{
  "d_model": 256,
  "norm_place": "peri",
  "init": "normal",
  "lr_mult_qkv": 0.5
}
Each number is 500 + 25 x the weight over its row's rms, rounded and kept within 0 to 999. Layers, rows and columns count from 0. Numbers have three digits each. The size before them is the row's rms in percent of the matrix's.

# layer 4 attention query, 256x256, rms 0.113, rows 0-127, columns 0-31
044:537534506518521472494494501550487476508517517471485519527490508501513499519546527540513490470509
045:510527566484536466508536479538473504467549486518468487541449509533506495517468490502468519504512
045:498530506527531507511490506550499487526511484450486475542527514530472527508476492508489480469470
045:497515482474491542546498518483480475547478461466492489464500520532487515514491487515519521497510
045:546503520488491525492537516474471495480504491483496508479494484468495500513511509478509493506514
048:451482526470487486446469560496477443471512533505496521497498512539502538505481492477466533509523
046:510465501524517503516490467496482496493504531479502508481496515469538525474533451528523521533472
049:533483494516502470489497452517514523504461484482471478467454528475506518501492523506518494488479
053:450559528476490492483482498525463505540511486533457555529521514505490514541474569503507502550490
055:480490491485501491498503503517510470513543477527527501493496479542445512482516489499509508512509
051:447464478496498509490481544508506480501514466504510516433517507517465508507526495500515472513531
062:498501513451515512467487507467478476560555496507536523460537521568496479498542490459470518523544
055:569467498537452528481536509529502482522489486487496463490478513501468525446494481503506485523510
056:510528468504503520533482518580493487489466513455493509508522491455506530513468551517508500432471
060:514503456501496502515470492420499543496521511521431481524516480488516488492493519492471513547554
062:542507516473442530528461490447470464532518456499488511499513506523541484497493469498492488502541
082:451459492482511501476483553443539499486508535501527475515515446491522540541503503485506537500490
078:511542480491450542537472493506465486568524499473500517494489499508480482510508515469460478471546
103:470496497504497470482467587492496492471493533479494535536526485465506519523484513527501528512547
093:488468494485533494461497453517506525529505518466529492455501513507516523504559493496517506519504
121:483539493465471491461512483541514510528531496489490491481485468489501492475485495507509513504486
130:442467517503550483469494525502512509453481543524505509524513498494488560520525507534491554523492
142:538520501537510498529527512479496504470472495552482536535509514452477489473444511528503508487501
145:535522477490485505479516473541469523548511506494546538476506501508498466470501505480504512500530
146:481432497488513492489463489493543470488483504469489497471521527477510548489533485491532471499508
154:512516536464493547514522504460545473525527486493462522488514495448508525475509537493505498497512
160:459509521501481471509511478492526478508502516489481492519443533510492497549501505500515502469494
151:463468536540483507509485506494509518500492524521520499487563498477509543480470470527525499522486
154:488482519514503494493541502498532503504511502510462507508482524504527479483539528493558441458487
158:539485451491507510487470514514529518483470504486520499475496501442509506489532509506536495485485
154:511542494484500515497497551472494493529511514527496539473484479520508461540491491506523501544470
151:491515505536508535491540506514511484530465512505512508506518509501494457486460522501485512501480
047:472507517498534466515460487542477540482507506486471527493522504520541484558483484483476518530494
044:510485519554520477511520525524515525527512502490549505518502531493504478463541503503498491469479
048:520486539497529488449483520485483482512485448462493474493495509530516493473535495532527510499505
046:534470473480532557498491509509490485500508497486530493512493507503515490487543507501452460535490
046:498507494514505458504515538517482511506528482552480481489518473501504493513463504468512496513511
045:539498545504506521495525524547519474519487465499498506465456494458544502524540489485495490487503
047:471472520485516470467506446485515513511524516527491509528497490505471473495492519506485511529502
054:532499500469496498503505458504514549510475471529482519467513497494500513520523498527505475516480
055:497505475519489517500496485494546471496470528510485497507529490507495529503474509548522495486489
050:464489482517530511503478506500503477524515522559530477497529444500479462529466515469515506508520
054:517530452480529523510480492449477538511504569486445492505522511519514455509503519501490472463528
058:483516526491519481496491522507539489499491539469517522492510491504539494512515522495499481420496
052:449484510453525499504500540500466522468477474523526518515495516560494485473511465476523516535509
060:541504480540458504525498454500498499497420496462482507538488514494559520485459464486519478544515
064:534501558477502496495553468478480431494494452538522529492535557516502494504509507483463488484511
070:546465525516474509505580514527500495502507469495479500530504553515511492482489519491529495527511
077:475495496506519446489461534497511500482481493480531541521502488480505516470470496562498555498540
084:555501499513459485510533524487508491494505467498506478496494520521530465510485484471544479528532
108:550534504500482495519527479530472510489485477505507535537484517458469482459459508501497476472518
108:520520502514489506493499484554513526503488532468515501517470553554513522522574515482472524497466
096:488496477503535508493520473508532480471476487500479444501495538479516546494534477539491484550458
103:512541476492455497516497476513463514494501518505508537532476515488462504463513535497451507490510
117:484462522499541518500513425471472510509497504557478481493500493479456487467492499513488503480467
151:531525498487476506490509458526510508507509525480490499474462521502510514473560513488463510525456
156:540475522500551548532498463510510514471484499503508480504523552567526512520572497481493506478457
142:492507478477484522498503463479505495522482474512489516449520482448483488497514488563479465502474
151:491532469488521564504500440565513466514552511461502533511537457521463484461497502477508493472507
148:512508524498464515504473522482547505521479476488474507457550475471564522503496508527488462484502
159:511491491495527503466514493477474531482520489466519516479460519462510495500456478489540495469456
155:536492441498470512516530539531485481546464488511484518516459509510507492464500483507489497479494
151:516503450500488484474448531496474524552526510468478492476507478496506485472506472509504487448518
145:483482520480513473547522482504481500466530473506458512545517527499486529463531515514537462508538
102:508449497532473489553488538572487467493491510476498477464509500496502470486522514469539544458500
099:539490462520543465498482513465488509484502491500473493507558499504484510515463558546560479508510
089:484527497461484492486541476445515468491477523486516513464549497511476478527540495493493508517516
099:500485496523501484519508500481541505510503496473544441478490469513492507464488497507494512469481
095:499455509508491461460522497503486514496507484499496507508424490478444483514522529522488517484486
099:522506539534486502485513481562461486551487484537498511467491493513509477513493502455494503515489
092:523476483514468547504476533478510508513532519522518478533552483511489451503489488479503489525485
096:498508490475520505480494491532524466490506528487520515503524468496487501481512517488467507478535
086:519484494485523458474497507472498473536551512497515577541537495530484465530446504497499483471523
090:472491523486536494553509471512482491509467525476471516507501514524493499478478497504486504554470
095:524497515542488485498495506519474517489505554484509503458483493471531516488500524510547532486478
094:508516486535493473486513513506497545529562520570488459552524509534551484512476459506498458465511
091:517516506553493533486492464501457509468543480511510434485528508540495517466487516521495519473497
091:470473532498502475482532484553505452528529446456477516468485508526464553493495479543476509447502
086:540533502501501496517465476478488453478459476526553548490524539481453497497508548513491524497504
088:474523503560470524464497486501531461441524520492521494514494485486470487513486531465530513478494
094:475480497581515538504467492516491510518502501481511483492449478483505562522482473536485474512514
097:483476493463511474481510509472482467506537512455493558534536486529479494495505505458529476502496
103:488517513462515519505543510526469503518494475517505475507517481488514511535481530457511496504501
103:484501475448487471537494508493466523502508504518547469540474505525475486499466446495480526489482
100:523488476479515512507540510504465498503517485476495529492489566483497453465491470480499529467497
095:490495464477557479512527495501475515511508493504527524535517486486487500514506485498476486550498
097:526495489477549528549534505485522526499469519500505563473550538478537511477471486507491495536512
097:518552493482474496509545493477544512479486518468473480486511508478529513443504519506514454479489
105:475528484458561516507495497506471475500487527493462482451541475519470573475454479509474524514518
101:465510503494527479485518529488470488470512547495554516500522517497441518480496480465505488472468
096:508507510485481490502467523463544554477471466493489517478498453496546548480485503501525538504498
101:486507465500503529470491479538486542459515482497484507539466489490500539499465520487513484503482
103:494499537538512565480522537488511504482522508472513463487490492515466487495510495475513493474471
093:471468491477481534504491504517518500529500533469532541535508492485486517477483507521535519469504
099:552539531499470498513471500487535449531490527475486518498507508502483467475513459505493515478484
101:474533476479539463487469504490523492457487508445446494517540530540496476486498550502507491518529
096:491491501523465444465498571519513482503532503475465494492512510518523544471559474482540525493458
106:519524453488474541515510503465469474518484514490450471484507459492488489502519500493536522521525
087:480477493560484530512463488500500462480446521488517528503520550472469484542460517522513495518470
105:522482528494507542496512528485497483518529492474517437499528508510468524464504482500539511502486
087:458481484514504500515519532485484482531458514474513477552466549470529514515501470467498508547528
097:505508475493474542544475483542460489477498491507507459486468486492472522519497481456527512527417
094:475488499535486472555481492472508490507484526487476480492495519501540513480521522498517515498450
099:498547500490513518500495480515525511483510471489509499538473488495524548490513473536470494494464
090:470516486548491501500462516494463468514449504497523499500517488496484505500551435489534492496483
089:502481459508478465512524507488542481503486553517503524480519506475461504495532493528459497476490
093:469503497475494476474509492505548530512476460438508494492534537524503499478508512537489500467512
098:508476525511499479479491474531477474509479498445489518465498472493495494462478526576481511464526
095:546496521526480486529505495524532498519489500473491528496502502489486479496503508461525522500503
091:521530521458494508462482456484539521516521510515485479518533485520486504483478489488509517491480
092:490495475514474464500468514515530531508514463517496482545547540515508500504504490547477459459488
094:521498506531502540498484505473493488533476514534505478502482510524461466495536482468497539490473
098:480489516480472493490497522530504456469508510512483512478513486497521509558471534528499476472472
091:512534526515483484508460503501486486480444531495497503479525492473504540479524549475536486494524
101:523496471467488523524515513506531497477462500513466488437491466486548503518535492510509488497527
096:530491519574479485472528511485493474510465511455460506518461535508521481469503504542497493448511
104:502500475481491455547512515516467560425516496464534473494516475495500509525510513506503501470541
097:550538471486485509525501542503514509491521553485514546535492497482496503503512534511477472523463
104:460527522501524470497467519483481538466515500522473538502515509514510546514506518514528494509453
100:533504499484489511496483505515496520472509520529513467494520514478447490512486481521486504487504
097:486447487523501522537497494518494528472492473505498513515535553546495507500491466522513504457562
104:450486518486434497497513459487498513507500514505496484454507494517522473458519510524512508474502
098:496504525494455484488477523497483493521490479524512500488515484506470512444473488511510519472486
098:488502474491489506496493470494473479498469492488495569491463525487490507501487529527508443479479
100:494442473449525502493479505491486522512463501473508502492489518500523495493496502463506446488513
100:508487486495530473492499491474501523525438479510475475489447479513478520462520481499493464452512
097:496482512530506496516507463484474500532457528491551494498504503503475495505503491546470498523517
100:469471482511460510496538489520485460486494503521542545460494477522445511541517535525508482532517
# layer 4 attention key, 256x256, rms 0.116, rows 0-127, columns 0-31
044:521490486453504490493515503508529482511498525492493489505533503512528484497512466504532499515497
043:503525509469460457435501472467535500468432520469522502517479489516440543524458537472466505474482
045:527457489499500466480493499488488493481493502493461499468496518468521518501500486509483504532493
044:501509512463515514479468477536475495491523501568490500513486450458494485496467481506513496453495
046:485505501523527485507482458506544531470488482531477544469496495519529479521473497528471530463533
043:486443504516537510573525486518493493524546508512534491458481483501507466456503459493498466474507
045:529515533511509452498502462492521485496527486485495537496513481498483464473498500455529505468497
051:523475480540488498486476529422533511500511488493490510500483460492480511465515497512494524504515
044:519489519477487507515507482500552497515496507498527422492528513516484449504518438529530486520494
053:491522503498505530493505471500474522491438527519469484476502512516500495540513490533465510462530
052:509511491521484571548497466488477503479510508513490508530479421500524521464466514494537482509483
060:527502509526439462537478461471521529466468499477506487523496492499485540520502487482481523500521
058:476498463475526464481495498457465482501491533502529509513486443503455510524512431499516483480451
064:517528486490520520489517528502528504550494448496514499533493509508479479529502516462507493521514
063:489507526464510454503513516571459488523506472497518534451532492497512508490492466483541451547472
066:467504463482507495454507535511503488510474526494519497491483462497508447540532494457503446512490
081:469472500507465501509482555483483516519504484528503520487473579525478490545475497501507453503481
074:477522462496500494478508522510478537492538488487542504529481461492463474543509517488445531448461
106:459487493511474517487489534508479498512489504521505527474487584520488514542518477486491440519502
099:483498505486515500484470485528481503487506526505497502454472559462470508547514451468520488482504
098:461547480527485526497466531521505470502490524499497548465518524434530528508528494523487495540486
102:536466492485513537478492462507510503508498535515455463475504530547501517479504511476518512525515
125:460531531509471487516507533530497468483511504536514543489487565493507501527513475503528398538522
155:525522527504517459466522464469488490511496501501492494507474492620483486480494519490537460517512
155:474508529514500494490464526516506464474502494496493559495506497491490510492482494528472455529483
152:530476479506497501504460516529478494502528442509475505480533526505511509508522517523504519481494
149:490494548507543499516520492504488460432486517514480506536493424519512516461487498508542490504479
153:531543512459513461453526467496485548471500491497469499521489483529511501457513505491501519497507
160:524510497506518496491498503468432525535519510468490501459482530480476509489470534551526480515526
150:477493493537510494449467461511514460479516517506478505494526545487471510514428431507528500497508
161:476517457475487469510493518503451529477514493508480571489534527552501498430495523508489565506503
160:521493491491500485517510538453511527531467485502517483469474514476483471498475498504530515500499
047:494488502454446528478509505451489473499465516520529502537514493481501524463501511530522481497510
046:485502447512498520491506482525533504503508474512501498488477450492538477517426507516522516491496
047:467540509488540514560481475501467518480508470513485561477489489456483502521494482495457467536474
046:482517510489469526542521505501518505528443519551484483527491514531491544526503482537508494517509
048:499546510496516510472497521484520502507513525441499536533521476512459495458481526509518448518501
048:509505511454499502471488512464483567499495474511474484498535476492511448515501502472467511481452
043:495502539505531509523483527490502483533468533528501496485506542490536515504478498535536481554486
050:484533496529475488500535521472454464498486492563541523500463509469506433496529527498561504517523
050:496454501536491499493507497465519517530507477492505490525507532502502473460461514480479500497533
049:482512511478496504500478515506527516474523494493439460513541531491513540515475522506451524515477
050:485479526503468460476494521540517537503499533490477501535514559513502489499496496545512460519476
054:528506517527508496466498523435529480511526485514485493516510527497482467495472531459482524492489
061:489470523511480529527517455479547519519516524473457506524496486470513513501502499525502471506511
056:507538502463518514513457514521502468515495498500522540503478486496500474505499542524548462488485
067:506497508540510513532496426483514526512505516477448507509488493488500529459490497520514555498483
066:522537529496504464516495479492509485505473506550481494475492524484501523487486487507581424574512
082:494553507519486491539522484481517514504498486508526517521507460502496498487506534535482487514476
085:502545499484491459486504480521503504485478528518496516509477455477522470482517472489529417519521
112:478574528532493474545505510486523486492493457516510527519500481474515508487476515532491486525472
110:484505484511479505534514516525510514492526498529533490505502514435504499508493473502508493469517
104:490481516495467486487480538503494480483482467483442515488474516478505479517499460491468500433518
140:475459471516466561499486520521472494498515502493496502469504577482456513541538488492460529456477
140:516537512534485493556519498461528488512488444491507490533506451521513515447465566546473546503474
158:509536500498522499521489465547516508488517522515546491485504499481492498488496525506531469532488
153:468481505472509480497455531507489478530510465495456544427476538470483496552507445492471489490490
148:525558476502526528521486514535526464495467503469446517520483521504542506490497511462520526493481
149:514454533469524524494505515503484454478508469476498542509518468540493468533501499477540546538497
153:481473471490517520491513520490543527508515526514516487486501512508486497470515511421496442523460
158:498528539484490523501524482496521519459488485519500521475513576508498504489471491513498565512494
153:513500519478482551489514518526512477546526558494473484485487438496490512490470440472581413486465
148:510563524523509502506501524501514529531463580508484510442477538539526503532527509523436532499511
146:536446474480512527481493470541500545497527504507500510539488503456513493501536510479543585520504
082:491537513470499496509511516480577494532509480521477536537510529488572531536513484529525505499499
097:504475543479486533490547480476527498500513483491478463498496518491502508499498454449475456493490
091:512482463511473520491451475544473519501498480541501498521539562529497483547528476523496481508452
100:543530468511513479539512498485489457501505517523499510502490485475507425491545494516506461525501
098:487524484531505524467500540515457463521482540498488485515515509539541518484503476456523501489466
100:503517486492507501456512522476448476492486507526502490536479484479474508527527461474470487508475
100:462491477466532506508477486470493449501491496476485501468531506492478551491506492483521519483508
094:518492504488492477486500505473488476485467486514492497490503528495512535513492496490505493521536
098:526510477512516471511503470548510533500500500500485468473484506502513505510512475487469497551492
094:486550458478472494492508510428488493514521485538530504528488508491515488514519493505478515535518
095:494479480471521484513550509460509480563476529509532522547490523541511511519544495508482434525486
100:454476529483527527480538491505513491462504528462521535483463499483485489525513524482489503483467
103:520524493470511472480478509496495495514490460504447494510465489513460492473502505514474502563521
098:513532442457497491521489493500515481519498510537505492555502500476500455499536515495530514536515
094:505496516513480488502493482479533502497520482560506494508480510541509527528503515465510501580521
091:513510532460487485478479488468455512532484528462489470484515507529498507485514476523502464524546
094:524521476497520493477538492489486497559479517533512509482503535476509469447544500503490496526538
095:503481519529529475502526491513466555499494515514469458474513481458544516530497441485504492529496
103:492525514491492539495501496530467526504522545502468512502496486505563539530490485544496507504557
105:509500555542529516525472505518520499530454466480547538473507499500469472539508534499525526523459
098:516486543540474500489489490536544500475434458493513467467489498489491520549554460459459482521489
099:477529543558475488504523482474502495503506464502513468468510479529530482479490492539532512471506
109:466454487475442489494525498483507495512507480505494480510481495511488496527525533575529482504500
093:506431502491561528487487535503475543484516522519500518479512505511511522522505510500480494487514
103:517481497497508515481497502487489474498493477501543486535486523495519504500508516482487498541447
103:482521481524498448503501489452503465480473518495495541467468469491526505487513484492496506480502
100:495486512517490498494518503513455481519510477516488518517532515466475531545496456432500493520540
092:514520489499502504515508459530532485482518504493496481499491488515455497475516504504486495462509
098:521455437498484501540463500516514487536470494463491563511493513462440453492466509515510466479522
098:496487503490492439513511478501494533458512498448505475506517535550480496475487498498506475472507
099:489496487518548498496492495438477489487472441502490473493487472508504507530430534521505526551489
100:490493509525476515500546493484459510512513508465534491518471462434530505490477515491496526446480
104:537509504530509527542470483519509525482486466480527501506473429468504459482523499495489496437508
096:501478479516476457521492512528482534487526512532495531527488514483544502498452475545490481539504
089:460493495497518473484498516482484512497541507515523469472516486495510511513508551470469491519501
105:533502510506476508507500543502478530517485480481560453549506516488482498506499519497506467481502
096:492464488518465464499545465578536535462479525509538484477523483475502500489474530551537459541500
102:508527487488491447521490573518502501516476526537481509508521500480528487488511495481511523503496
095:518533495468488487548507501507461509488465467494550478508512492500523485482550480482553488498535
105:515539503455469466487526484522499459522492503509473454508483491495514502516491481483508543517517
094:516495540497488491518523505485462493527469506478482502518546511480587466484489481526510466456473
098:476476497493459442499529487479477501462467500495489516529477515511503475479494499514484525505523
096:507478526475483534457503512447510494527484490492519537465506513516507518497499497466490487544511
096:498488478546472482492558498518510526558502489478452449474507489504484473488477491496522467542532
098:515512520536509492499477524524511456552487522535523524523474495457506490520460493515466515478492
109:518503478546499538502536543539463452499496517470498541473495496523502497503514473504492529483531
093:465501516475493524523529533519494578516464499440493496518519493487499517549472519453477512513480
092:540500500524486497468528477491514522487495489477466456511510497487557462470525503482496515510494
096:483490498494510483531531476522507509501489499507562542525472487492509502461534486485536498510491
101:515523527484523510508538494501484523495454499558524534457512503510487423540480461512510503514510
100:527508477493527498485515516497475491488498529536496500527510467483528498489462492490525524559511
098:496487489544495500526489475498502504493511439483499526507496510498473448484476544471525558534489
097:515464515498497534530499517510514533540437503478529458506459471512476480508466474522491453496495
109:500497569516477509519458508475488528509492514541476491538517501522478472485496485473525520480532
104:492516502487489501498500537487506519521479514507482481501495479547512493485506492451506537478508
103:511485497526513526509504494479518467493532504492481515476497505507525458490469501494502472517470
104:462513499490504480522495519490525470509482490489535519438493501440495479467510509538518498520489
101:472501469533483473464489508501537549470530473490488519501523465495512517494511505494500489521493
118:506514473467522503471548508492468504503527504505490504520465500451536444512516515482465482503471
094:520521482464486501513537454467538525524565488501475489483494481495499514506485468532496481505485
097:529484535508499525504528507491543476477468484546509434517520487497502486476515516515508484450511
099:471544501489465474494507488534447504514520474543541493486513504505495485506521511463508509534519
097:473504469468520448498507545487517504482477514438502485500518516494515523509502492488504511510512
101:537516512512526522502484565519515544480494479500512465483519491516509486520476508482515531515482
# layer 4 attention value, 256x256, rms 0.154, rows 0-77, columns 0-31
130:469466526505547513477497501541471503513501482478479539512570502557537518496513529508497524477472
133:517522502501496511464506516501539505488475487540504552476456522524443503531493503519492484501490
125:517467488487565481484529491542482507550504499508509514527487528497516524457500483525482500471479
125:495497488490493517471497561501536501539493478552522492528503493526484484527545504478495526473517
128:486465530493510506510489507506501497516535482465522516520515466512504484501550535500490490499510
132:493521482467478518469504497504505467529487492517524491535518527517438461534498497522464527474484
128:533485510469533517491523495501472517505479494544476475516526535512506470518503520486526502485541
130:505486473467554507533523463505491516467542457477477502493506520497475526474506492530514494507486
129:501505496534520523520522509509537496510533501481497512526517510502526479486488490501492466488494
131:532536551495494512497510497518499511522535469479475499491527502476520525507500482486487513541479
131:508494462482515554499492502507468518485470491472494486478521482500506525488498542472493489486528
124:499486539484478525518493519540508535506482485514527454521526484470520471484527485509519486499508
134:508517460491412502515527487522540490512514502502500491534528501507509508509487491496494470477503
127:489474488500464486499504483496503507484523504506498511503505512497525459496495527472518538500497
134:480503540505460494476504501485483483486510481490494481477483499486551479474505496530511504479479
124:491521474497519480534493531512466507495495487469545537508497486488548463485468520470507483486500
137:521508529493531492480473487489517522486465536515528484508430495500552480468490461554497501512491
126:483494520513504488487478478493512517488497501504486531529513497509517550461491522513545471499518
134:499509448478537453506464501523495478484461526525479495488491504494504496505511486496517505492461
125:483494486507498508519495491472498510497479485526517533487512484507492526521527509477532517476501
127:473500491518541501481490514441519493531487482508545492532506539511498518496524485542518513483486
130:522523489483544523512498504500496482545496492477510470488519507518534463490518471551496511474496
125:498533480494535524531518488522549474524481475491550477521455516506499525516506528498510545494510
131:506500522504445491523475565488520517472514462490466489496451457497503527482470564493523498520495
132:489500506518451528508544445514509520519490520545483518480510494467464540478575502541543500505477
139:512503534455458531509507445504517527463491483477506513487488501486580499507479525548524520508494
131:481550497493508479532494459516525475501492482493509505473460510499492485500528467452532526475466
129:525502482468494484509502517487489560479474489553504462489506486548488480505498500533469487506482
123:497531499490519503503474456493532491546528485522525498512486501453514527452505490502480485497524
134:475505466528497480533495532463478492517498480507480469511488496507489503490505499504506511542499
130:529468461515513511488517469457501497502513521506560531484477491530514461490495498525492500487479
129:524463496488489503548504501455458484514461530497521522449532517480510493489475532498513488500503
133:499501493532479464523564502499468499533502453528495507473472494469513499505445484494477510483472
132:492475510490486527531508508491476472506486499506466521460477523500504519447480480466501515514524
123:497516514464513469443510503511522464478479468495469465517513486494475514502501477511498513489516
131:510482515512514492505494512498496524477529525505496484477501468521499531510489498500466512483498
127:511459497498540516519502524505505491499533459529495486540485482468505518533526489521524502438529
136:547539520551508504488491458495488508565529505455510492531534535498509477505500504502503502488470
122:528535480505500487511502475501460502464564499486524528500498526519445515494478480462518479513550
136:493514468480515487485517489506494482491485489514526492466503492480489484502530477526500449489474
126:477511482503537479506465513529499482462533498509534474464458501528490532485516474513489497492507
132:470499470507406511501516500503505487497529513518467516475542492461519539515483505501497500481488
131:480488498567526490462473520512507453515540494493495509540477538501456510469528517539460504439503
133:467510511491502513499529526509504516490528508483488506505494550484479534537447502494504519482484
127:561481486499455478475500501502513515483569522432467475501546531513510482478533452500461473507526
130:518499470506483470476480480516503514526535496458552482526501488517462494503502498524518475507527
140:432530475563484505446471516528463500507514466517511526470518516488498525542517505484454526486507
131:508527514508491488452478530499468528518492527504490487487552517479530514492487572504521483496489
126:529480515471456488497508510530465480480492545527515494544484503479483490488479468512534501537457
129:515509491516445492462454496541451484507493502481461520525452471493488549534537478501528529494487
126:499506471505564541500480519484491480481505450476505466523536524483524473507464489460478476473485
129:470511451533464521520488477457487533527492505527443512529485487532507513494477504532519512529508
134:484502485516518493521485501530525482510462495466519509508497486517521521485468507499518462481526
129:515511519476468523479479540501506546472510450494517534503485507499465528458450461496495510510483
126:528505434512460504485475530511449460466497519530540509513494506498477490516486491452512452515500
122:503518512504520457537490489498495505493498527540446525486524488499470456512526464455473478506515
133:495504498476501505473484512450549533498434501524478488471539498495488492484481516514508487482483
133:505481524484559481548491500491528516522503501472508526458481509494474504510528489519491503502500
130:521537484539422492464521490489515510519501462496489460493474489526488493485507481487507520518539
134:493477494525495517511513527462487454510486442538478500504464530519502503528512524437525519501518
129:481513545548504581523472474491488459511530500484498452509471499534530485529546464511502465535522
134:516492492498526519515522529483509448512490522506519522523525482498468509481493531512507484527496
133:496486537515517488474500485505501453482462539485497564494463512539471504498496500503471494511466
128:507512494584491501564525511531524517441488509526485492477544488503479509497503519446548517487496
083:487509524497517495497504474481529523482481504487474467520456493507506510516458491531481500499496
090:516509514457480492495525540493503542498482496485485486491477452499483519536501543517482473521504
091:525462545459500485499522498540479514500505495549521516504491499483498480517468516461512513516513
102:544477504499472527522494527515473513507508502542483542509488492526503463491504514459497511487504
098:492501521508492463465512506528517465515476504507511489527488511476495504490493457520471516553471
085:456484503509509489468460481532522542505461501504479478524518472519495484486503444531466492516458
089:516509503523502475489496515480515457456504465473535500545546524496544513540553467528516525504503
100:483485474487488494476509491560489520493548481485462489536440509459530530527478455501538470515503
084:491437475449506522502489504502506537518513503541519504554518505508484455510502498474461490547454
089:512461536455504469492476520522502480492514470431522501489521477458486492467486489500492526498509
087:526475557513531507497536543549530497527529486482547477497509525483480500487519480492474500497517
088:479479506477495506490518553545503535495519479516530504502524500499487511493509468488506490492526
085:511480444455481495489492548526487476564539492468495478485495510477522515476489521510513504468520
085:506446513511471540505453537478460449478520476543510539500508509527444561516542531507493488481508
# layer 4 attention output (transposed), 256x256, rms 0.256, rows 0-76, columns 0-31
113:529473523491527509477518493492475480551504498494489535491517524522513550559519544462489505504507
118:476522521480505510476476517506498518467480485557497538503466503522470524518497491502482493513489
112:497500501471601511499502540519470524540496492539507532524510478502504524498507519517480490481504
115:478493489436512516487493541537516521516502492527512477468494492512487438525543519474528527486520
115:494502513474504498505466496492530511498556484453495503509492445535502439548545527511486529506500
116:526506465454500512449528518493532470498491475521554467502492483495466451527477479526477528505514
110:517495542489556506468532522510471525463469500533460488485547494536506463508529468492500511491518
112:531495479474529434511504499502482511502530482500494511479496517501459528462501488513490509498488
112:505529509522546504510510470503514511499502536517483523539520515489489453516495448494480460471503
117:482535527486509482500511520472507530512542452508476474459535531502495486486506477487483525533481
112:485495494470516543479502474537465534498495490516482482508501539495522534492458557494517468479548
113:463418515523501540539497487520501498527491520535517470511513475515481488487527480525506510493496
116:505517485494457521484525498504496469513493489527488472505542526496466472496486527523518477507533
114:525465478541460486486531488528460482479501523514478504494511508478506486484514523478485500506494
116:509500545497471495462481488492472461505505489495485481519527489519539477501537526546519478493499
108:496546496484521456521532525477489488508491482464532495514487486526493472505473522505500501460491
119:510460505492543484495500514507497493489479534531524483508432475498540451518513476578505533525511
110:489496496501496501468473461492486531520488505482485501542506498478468527488524512507500494489543
114:515514494455534491486496489543528474466502486515491483499505472486491516507508468514491521496478
115:491526504522500522510483495454514506504467489501509502478503498516519511508499526481529508507484
113:478531502505522532483516469471512519539510458507538487509509501477528529505496461529553532525486
116:502516459500533472525501511477443453555526526489525510464527514498517472490509460564491493519512
116:523550485506528503536508505516524502530498481526530466509473477513465494494510490522507535490507
113:493485513548460508546496547506479520510544475472530493509523501506472528485466533485478499555495
117:507500510524457494558516472507526561519477529530488513485524513482479501499615503553510513509495
115:468495530492455497467516470479519523468490516483501539464500476518583463497476506555508516492500
118:492511478501511484522495492500480501497501466474525480482440548500489510506549466484534504472473
112:484504450463492523505530527494481504474454479548494493527521503506512499488512512514486499536496
114:496521493496499529503487463512518509535527489518544496478490547497523530474497484496489490469504
116:484471444534506474514467519476491522500503500490488473524520515489525510477498487522493496541489
116:497485483522482492479510475511531532533512513535532517473502514493500475480467529508477502498467
116:506491509497491513542500464506482477514476526496523507484528507492486508512488516501502482517511
119:462466492533500525516529521507477507511498477507508531474465478470542493512443490484509515464478
119:478510530506490520527536527475483522495515486513485510483466506508480486499472463496520517502512
112:495487527505499475493515516515536534508492469496485471501509481484503519492492490528528511505482
115:510495509525502472491510492543474485512528512547512508494511495513523542538498490509479517501519
113:527501578493494511547503574499470488501521499485505483492520499538468498538496496497536503478509
120:547526524522537507515507459528520511495517456456493493489518483491488462510514523523512490475482
110:492535504524467494510474488498493498478478487523519530499489532495464521475485489511474486504542
120:471515450493486467492461513499511487471471469508518505516494526483502493516516509499483465479455
114:526538476505522487537508541540474476488517510485515459440475529532517543474507487525496504509502
116:496531502509440504506549495528532511518515468487471501492505491480551501482470487495529498479471
114:508495511512504503494458482493507511482560499481523505536492500534488496487557551525479484475477
116:464493497536488504494482521503495503526506482458489511526508564520449520529472486481475538463494
112:470477464446462502469503494542523501487565529486486518465541535504512503497512522522478478450510
116:510481498503494512501465478484490529520565541474498461502473472533500497544491528527519493473492
113:498521498553526501489495520524486530460531470521460494467514502500514542541506526477528531480512
115:524496512506504500488481533514478500498489507515479498506558495497511530508477579542531506495503
110:503495467483444464508523508529497494465462533499504480495506501502500482487489487557494484504489
113:501531498473465532513492540507512473502505508464484499537490494491479519474538477525539497489462
111:538533516514552524505507516508519491486545467457531483499521493495537454485471472494501483499503
112:494507464550480518508484501496510502502493481516480506514506477511543506504470499522508518506515
119:471505491485543502527488484516517521499481545449521472478498498531514485463471499509520474484521
114:517480532496457521474476543499508500516508472488502491490486510507470485506483459522490480521508
114:529500464545444519494481520508483466484509505514536480507490485524489505454478483485532480503480
113:478521485483524483511534474504537524488508531513481508508524493530447457506506485467520501506509
117:509487478436490493500513542497528521470414503498490519488531519485496434492488512485510481473496
117:496505532452539503577486499513547487523501500485484551472490525508468466488500499479494485526501
112:523520464546435521436499500496490471517504473527517471503464502523494526478496481525522521518496
115:496498505522492494577507500471512454509478452519495486492471482490492496522497520453537523466516
117:501533506502521518507454498491522464515520487495518495535491529501526460513524456497550480516522
114:514470507537516505509523516537455503501465532493519511517539512529459492492505487505520481494540
115:512503543520493513486494478516517473475492549473499543500441496544473505496484496518535493482505
116:479467479568509492568530521535508525479539543522541512497523497503528545508499513476531516481540
090:513515460481481506507521488479519514473489510440505476517509553491473489482473471521498481457504
095:548496534496473441482519502448493504498504458531511474498474446463500493459480478470489512508511
094:519504501459456478458481502504468506483466529505540494474486484518507498521551531447519502528492
095:524486488527490482476505511540495505479471468490530503520493522497540492507475546477463518532502
094:483509512496515495490500488487447504452495473480502542529495507492508519519480498513505504562489
090:481445492500480499498487488524564506508476478497503556511526507542473497471509474566512478498518
091:509490492540502498463481495510554446450494460500486495482505508443484481525521535487550507506493
103:547491517494491502516460490528491530496466523518483506512460495407486498576495493450513456479534
087:502543491528491491462523503487532484491451515471501507496512523539519467474521507493503489511492
090:489497525475511518502477542511497485494522512449513519492520482487507521533491513493479481543508
091:525467499498508512507465526524522470527485484506505459469492486482489524514483505490495507462506
097:496495489506473504446489534490471504532526524492549493472499552491480507501519442492498426527508
089:490453527488529541507437533508501484513499500469470545485532498486526513503563526426508525501477